python train.py --n_layer=10 --d_model=256 --n_head=8 --n_kv_head=8 --head_dim=32 --d_mlp=1024 --vocab_size=512 --activation="gelu" --norm="layernorm" --norm_place="pre" --norm_eps=1e-05 --positions="learned" --qk_norm=false --attn_scale=0.177 --bias="none" --tie_embeddings=true --parallel_block=false --init="trunc" --init_std_qkv=0.0221 --init_std_o=0.00493 --init_std_up=0.0221 --init_std_down=0.00493 --optimizer="soap_variant" --lr=0.00417 --beta1=0.95 --beta2=0.99 --weight_decay=0.1 --lr_head=0.00836 --grad_clip=1.0 --warmup_steps=200 --schedule="wsd" --decay_fraction=0.721 --decay_shape="linear" --final_lr_fraction=0.0 --batch_tokens=131072 --seq_len=512 --doc_mask=false --train_tokens=428700000 --steps=3271 --dataset="wikipedia_en"
Each number is 128 + 32 x the weight over its row's rms, rounded and kept within 0 to 255. Layers, rows and columns count from 0. Numbers have three digits each. The size before them is the row's rms in percent of the matrix's.

# layer 6 attention query, 256x256, rms 0.12, rows 0-31, columns 0-63
109:131134121087109218141070112071122114122107176101106121196138126106156129135054158151135147138162150146083125166061175103126165120150114110160107137125138168142108151131138107103128130074103082
100:193040136167141132125181053119156137124104141145119103142138147108145121062105094149175167076115147097178161124135142077096098116118139180157055143124135149140087169127126116134159082091118140
108:127157125109110139124157105139108134122151103125172095196112160154122136152097084129128133158123136067110153098087103157080161177165157059072168122104146126099090046154122126140150164098128150
100:148115127196056129139109105142165117056163162136090150089126061113182125100201083121100139051154126178124111180118127152136143145145096140113111119111101133114151162145160103142189077134081096
103:161100192146095113148146095127110115165177170090136162112145111107130161183188083175089140086100112127116098207142097182088213097134121150123091136092151092121153068109174193159091130157142105
099:122114126112174134168076122103084106100076160114115132173144134131130186183095106112111147103157136155111142123124080106168133120172132150147091143100124132058093097113125169050156111089123097
103:150126112141137087083159172172081069118041139124096151136114175136112147110132155150102106165196076158106142106113108126111120122094123162124116136083101092123123110139088131143134152118129148
109:194101145146142141152159117115101134081145153192184159194051128166158138176142177131138133107130091178174103095078138117169197147111122137154119116170108132104196112116150161125189078111115153
103:128093129158058131123145116147177154150119159077128129190130139143096131117167124112118112148108126060208127100109083172156134138132091113109137119158152110095130068141190103139093048131073098
107:109109140102143125172135097089104145137214132150184144060106147118138086140101096100132097118131120091112163121141100092185114122177092146148144148165155153159109197080182085138130152140088132
104:144144110181102155130138151141105100099105080102077204172106191118188084106091115125116101160122161099156097098106139126112194135097111106091179121112168150122082027098155105145124092168092115
092:069121156179108149131104131157117144048148135110110092161091149136156148108145155102161132167107135210135154086116140074129186147149185105110112064077114127064137115144170121121100126093082143
105:078090156125113149134130173130137153055142118097041142152151168125123112065108143128071098111109159112158120097121115153121130141123135107165113113132128159121144087119162110126136087134110122
105:163087063103080099138122123148147138114203111126146156100078097120123121139169151160124114093109120165102235153093100140110114149182102128211143119166146103100152139100092166118161141079137123
103:171074130100129138150090119119190133146153116124108086149126156142153121067133126141139166137198116050097116171112142119107143144172135135112085139146073152173098088192127109158121085184124135
099:121114132119122138132160055087142131106087128102111110139116137175144162117123110111118135152141121099104127125120103085116126082138122155122120085135110122113110071183129144157090132093163122
108:134136148115180124119080187136176142143159122060168065115132132103168137077144146143162175118087150139118128096188080134140103129149159179116121150076158174172076133133070103126136143098115089
095:137175200143126169097126208134118151078119128104131097117122165100046116121146171090071195069091106178132145115098126104066143161126113098120134110149072181091146095163133119144152099040108131
098:098121102139200144199114145052129125115131098111125133077101155127086103178139094117125131142117069147105107168107114149130080177101088138176120124139179103100046156115138187112095141163128137
101:112130170115182138169151164138122134120092086132153133153144131088112120121068093166185125162163101104102053148113194167129114127153150134164100156064123084150140132145178108142081121129115129
091:134107123102150129141090159148056122144143141148138077131174115127109124151108113150070144145073111124078153088132094095143152087100168109156151120135098189092118105107112127142145076151193101
103:147165153143133077108176141184121108115152168107092167147137129114136098059152055131146133157092110039126194142149074115101060145136140166188076161107104127128053147214163119148091197155131150
103:103127149119137118135062154063141112124163119120128128101133111113171137080108145104181148231113101091114109138136170143111144102144093158175120094090045056128152157123116143166128142122101159
103:107162129069121135158152142147145081125145102145097085145071125119119107106109101118158139159159127138132187068129170095133141163107111078071164115137136128086090137096097113107105058169201093
108:179171139154171090122183067092141141176095108173113154125168105156097113085163177152106138126113121138123158092165134133127160139101199125173143110106197179118159121119152083151127162167117127
096:099143104161161163118117116136142138147121111132131087152196114160076144091151128163149122130100183152178083140131098170148046084149164157108100117148192072128172152111156131076151196130134149
100:173116126136107093137181141132123101118052095153090136124146117103175161185107104085115140087173158186091069111120173125083064157141117083106126106126119145143100074121088135105169078085178130
106:098151128190128088120121144154153127149129084116102080116149169083077100117129125103181202127087132127117104134083179135115151129150157162165166058128147115131101161134070137125128134205152130
107:140103134114104112066112081126047118120163174141122105129113151149148126061126107136074121175073149159190133115101131067073129087161127143146081092135134149120184189131155118124114139155118133
108:087146157167148151088168094127121105120125122128099069145132134099104127085136167085183059092138127154156143115147127129103145112176182115101143095158159043138108119161161128153137137148103127
099:133180090090195132119138105084154150116169166091077192150125148128131177074181159163128081113141098158178148137166087108160103124129146127099128093144162113099120173125062147029141136117113158
102:129161063169137117116133129179154166138136126105148143181066114099123129112173113144141135107086135098119096114148141120080013131082147170075117164103156110069088133147110179132071150172144154
# layer 6 attention key, 256x256, rms 0.117, rows 0-31, columns 0-63
107:143177096100099193164123075177041154196176186081158146133148131136149143107094126165161181139114118113108132136119162124158147030095108165119130165081040141156171131119143115096099169119126175
100:103077101196102091091085125138160083163121095148118117115149148122141111121155174060120078123185117127092077122128151105104116146124141127179101148152126117155135065127104125085177090124168155
113:142110146147149176141110142132174156142114093123147132158111127149120130106083155097122102111138130176138123095086202140174098131126115129057171106134154138124139096175161198159176150161107100
097:129087149188081114164095098102140139121143114054131105125121111113105118071142139171185136062123152073103143091173137108173153131157135159139124083088121168151152152114183107178078139122159162
103:130111202150090141148097190094114107103133158097116148151088112138146179113174128135123140202123112202130093151063075102112103164123155168160101104199105111096130114120097137154114113127117121
098:187127100107088145106124152160124154153104141121171165195111114096143196138097209108148145169154144137154145165138109190138165108139104112119115213159134105095124157153173094111049146128125132
101:108067044157121120116071143178137149119187158143118145166124114144087121110145161108096170133144165135121107116141112144077124137055143140126122164128114144055128143155113135116164135101167155
114:143100103129089142074124116140063135111121168186164142182193107070142160173143135130101122124091164157128125121107137099113144148180069120098093149143098065139165108102103169065141114154115135
105:123082131081074118154123163090155139104093135140134073082200116138107169150127053099182098156071131077117167193142126143133127066128197155120207082158179163124128149164175088120083138131138095
107:132138092085193143123127135101165178172143141089136119124132107118148099151086091141147087114181093071159174111129105111105062103116062118151101117077139085134099130080175149127181051104110117
107:206141149115107139114116196117115165126093153119122157154101148164138103112143179137160117087096124120113157141140140117118109090074132138097126140158147203089165155105154135102110174105151061
092:166157109149116199091097192146177110142187137112149165106096155085125130170126136110099122164122131122091158110138154096138170125132165120101097104165200145091119170163116121128076140165149181
110:133195124134119126137112118146100088086097085086094114135166108121160114081097120106138106082162077087153090160081146148167090147040226096131146114115073154158147125206132147089143103105105159
108:124102159092097146142079118122127089096113149125145130168118203167130132094181127131119160152114127188140109103173170160107138163120097099161148088163176142106103174131051179130110134177131085
108:104060102117099134165177154106101136157144091152145121078182124194135122157118113161119111132099137083178129048138181125117155109143109111132100181149108123134173049118144125132158145191107150
111:106100146114123145144120074132161123142140123108110126069036109166119098145134120128113105165054128114143078110125117128164121134131189215126100141131126163135106086158131115173084190187125168
110:105121058190185114118134113180171116102163109102106074149159160115108089132151137157127193128138153132093133137184088109125140145128119160127135166146168138118118098115130109139130162117139157
104:136147184135172115131093137131134169118199160147143141125107122090068069164166144152114145101102149136149148182175132144197187184169150148116131120118152185130110104156117122108123206129133185
099:062084126183176099123113096079186158072097125112118075084154134073096149145116161137127155098144087047170121138127096150119152147127096148146153108118142133079066149142128108141135115060070129
105:116188087103134150160149147135097097159098093147102144121192113155123120115078110140127143132134115127196073025157114145100061111128101073077144122163104112133173116087088115083135135143116107
091:190132126110173154122118135143123167147161127136137137155044092167118116164156139131080102191123145179148158147141148110133102107175087105135124148139123118128073080108128093186170129193158115
104:115096147123119179166149155160132189131194110094135219165102079175143081103112136152063138203099097142147099102105139133113119148140141130178091155077089132143156086146146117154139131192171076
101:169135154112113183153132173132130132122185068102131107159084114184161086070087146144181118181044142139154122151128144158118126112190134116162089179079108086171116192134101121152148181132119122
101:159141109109136030150146151150182132155220078148089109124133060166138079144172153167126104132205117140145218046189154102160078166111148145114114127131093131133129129108144146126137091102186149
106:126170108140138102051085116083125094150144134133162095139150115108141104128151150131093140108120156039111096049155127157144241140135135146124151081107162174178121118116107145124208116094085102
104:078159119123141128146130053144104110135115084118174157113126125157141135121150140132159071154112089170120107123122193127167063147144165125162094095132132105154125138096093136128112143117104128
110:114152173163121144124137140116121092196087154154097185140132098114133119112136161133123146091149137173127119140109156147144081121089098118158090135154085148133168108113125121134127141151115205
100:127151148146144126136157109128177095110191119162105118141108110137118136140165169089147103154151123123133149152068118121183174191148090156170073155116151105139145126117088126144113117141133100
112:163081111089113096171097056122127091139153164119126090120173178149126164104142105168057105196111088121138144124075133104122141119136092212096058059096186155122123111147135153114120051130201108
113:090172107161054143085136188142124111103130064120148100164190156113153118125150133122097129090179128120135156096069085107088142149134130121083113146159139115152167156195159088102126143113106129
102:096130086074120102135169134192141156129157135107121158164196193127137178122185144164139135158165103174149153191114035107094201136155172081113112127121137117139086122146087149083152157167103098
104:150135136202102090138129097124083126122134099106099165161101079106146123152112135108145117137104102148100145160097158080105035155145220138146111126081109118078121089094121200142167088119154127
# layer 6 attention value, 256x256, rms 0.114, rows 0-17, columns 0-63
088:064097150166144087138113083133112105105170151126075132102111171112081121142119126124155146099150120126118142160177136166160094092104098101108088096150102203154050115096158082163122130132091115
093:129133084166132135165132098096104132118142221114144190130112059125143147113099142087095180091121104124104107177111065114196149143173126151179127120123107111107203146121132088095108129052165135
093:158143113138147115098195145069182159151129153166116129182118097131105150129168134133123110077150112171112094131140069146073122128121115125137174089112082100121147146138136106190117166076100124
088:111150069072121105172211138113134098209054140160134087151152132127058122168193115106137078090091168125152111160098137170096083119132102131069078112146121151113118114137060132116116103150150144
083:175068110114195126138123131050163157086125130155093088154126126131095166130150104111149157171175102074086160121082093144099122067129094162137100126160112094103075143103147112174058165155107151
090:021132116130120205166118146121137085186130149120138157097155151128093177087138106139117134161101106118101109115162076075128182151146116160119196122152136097135104119146104128101191082113113137
095:105085125139110149102152098155184088160076106138167077077110124146142150129113122117131153096131127127128109089122172141104120139145214129130147095102130079143151100119165124090107071118098152
093:123159112113174122129137195140106153163159081102125172129083108119129131150179145100160111131151087116135126080166136106131081145145159161142081112130136113095105147131165145086103154143117098
099:155103180213163069068179151132125125140186127135140135150128098187184141152100149123134148195065119099120129143169078097147109069098175114112137076191097151096146124051130078099149092092125105
092:125159130120138096119186119135156084182101100159169128092158153175160134097133132084133050140144121114141119089082146130117095105165157149144144205161131122101104122176122159074140108148142199
090:105103103143140102062061194148107176124098138079146141122142121083098157123116124126089139109118160098105177119098144132082149104075088134112128135126135173135135119123148120159095058173150130
094:173108084094128143123093103135154089087194116157101127112122105126190122132162103152151153117140039100178118068081088117123133132137143150146127125172094119105186122128152158173128138083114161
091:141107112146090093041084139178136162124162066028164079081185140142180101113120102104097092135150172133055160124150126124130119166147173190159151138136103134120145102145101107137181120139083111
085:192119157128092125124077106087166156123109121138065139137139118093101184146072110105184129125084072165148150137144144124118145101120147172122149150119104143160165133162123158171103135110128182
095:129131114114094101097137158066145152111116145166138132133197123180150121126122169178191126125135155100157115076080124158141178129120098116095143150103191178167154132125114151107097109115121145
094:149204148129143088110113089136087138127143101069113196164154145105070115138123127172124092162120135079099047151146095169129117177132087149054141140162167109170014111143130127160104199185126106
094:165117141159098075158115107101133132070070165115117064091117132150166061116134121120152147140108110174163091113174145107123127133124143112136118145139130152092192091093070130124130065120094086
087:128110199154105097143192127130136088113107163070139096110136093157113122116133106158150146041164199176179117158071143109104103123090152169174130134104192171163101132079149090174107129169118076
# layer 6 attention output (transposed), 256x256, rms 0.101, rows 0-17, columns 0-63
100:140178160082103116110082126105131173107099134096178125152092186093149098123152116142173120155069138111140178104103142141094112147165170140137195117114115122108160122133119104094144152137109136
097:170116176140152072075129139165163097162106097128067134160093168136142115093148153126135179174137147121140232095154196146102150109070137140143093154123117151103081107146115174110150105146070104
095:097108184091125174122080143175102095095128155126148077130090182170131110120099121102153156153093150110157155142112181140164096154103116162076111121115169148127100083093169150054089111128147096
096:175098166196103137030120155180121125165194130132137143153122133097178161101136160103141130126110148146141137090119128110108143104168151146163148152126113085164171112128146150136106130143139148
096:185202121136133145152119172121081125128122177168119183105104149167156112136097160074116151127124131145112103161188153145099167122138136095143097143074128163060075171106062152074154124124135157
089:098089143170110070146121092118127171100083129106163149133068138113092059170151117115117179022159106132095167100115178157133093049159141132084086146095162180114164122103146113132139196093145097
102:184180122134134143159088112114127194148146104078083137149155118100183102165137140162123140161118163111179090145073074117160136146090102124153145164140123148084150161141136159168169108128128058
099:180111109157142128188112085085210143139136074131164120147137171154147128077158131143131152138100134134158108081141115166165121054133134129083130164163182161134211115097073134142124110126085201
099:121148094110127136161086163119125135079148115138163104130085129156171138082080083128158136103156139176132111112128132109119085171141146080162110133108113135017147154172145124139080134125117197
097:183124162131170124194120099111108143118144216162098109131152121065072090139122102112148173141129126137160100149157167103111164081160173156052117094086152129133182094109164087127068148091167079
090:112134106101065169119159058132141088157144075163104132148144177142122107148127114108126113150121118147154122173162110153172113164157138134154157105143126104122121180092140171142149194085159119
095:140126114167155070132072139158130200111096148118154088112138131148095135161155128130087133138126147164076091115204146137153112122164167107159096052185172105150089148141115066098123078137138102
087:148154175140143192201133070088120080109096125146083190136142137114130122175138122131109183109110128107112136138150174146121151181138121089086080097085114153164081110118137129110067092129143169
084:094159102074165134104119188184088179120149109156124099134175121112137000142201132162114117102097081082116090143139146117163120139114141066089177092159092132140142140086141101125137156128125123
093:130153189156124112140142080178097103167150149145105163069061105095148129088150124114112141139155156100117101164128117079188119106131147167095137124134112052117145129118132113098167136168075120
098:101095129125053168135124159155165118120116153123124120087076131080174118094120178101107129145115065104142118150175156103110211114147117133120121128098149104126201172130109098153117054139084139
093:073147128040146129130152153104144110125163103083138154134112076115130127147183131117086177085107128118081074193088136115141107137191092094163134110110108149157084130183173106160113167132096141
090:115136114113095173131103092138089151164144160188139192112146171138185167050132140152121112130128082126116178080127130160138133149112135078127141172143121104114093120142122113100173150088089128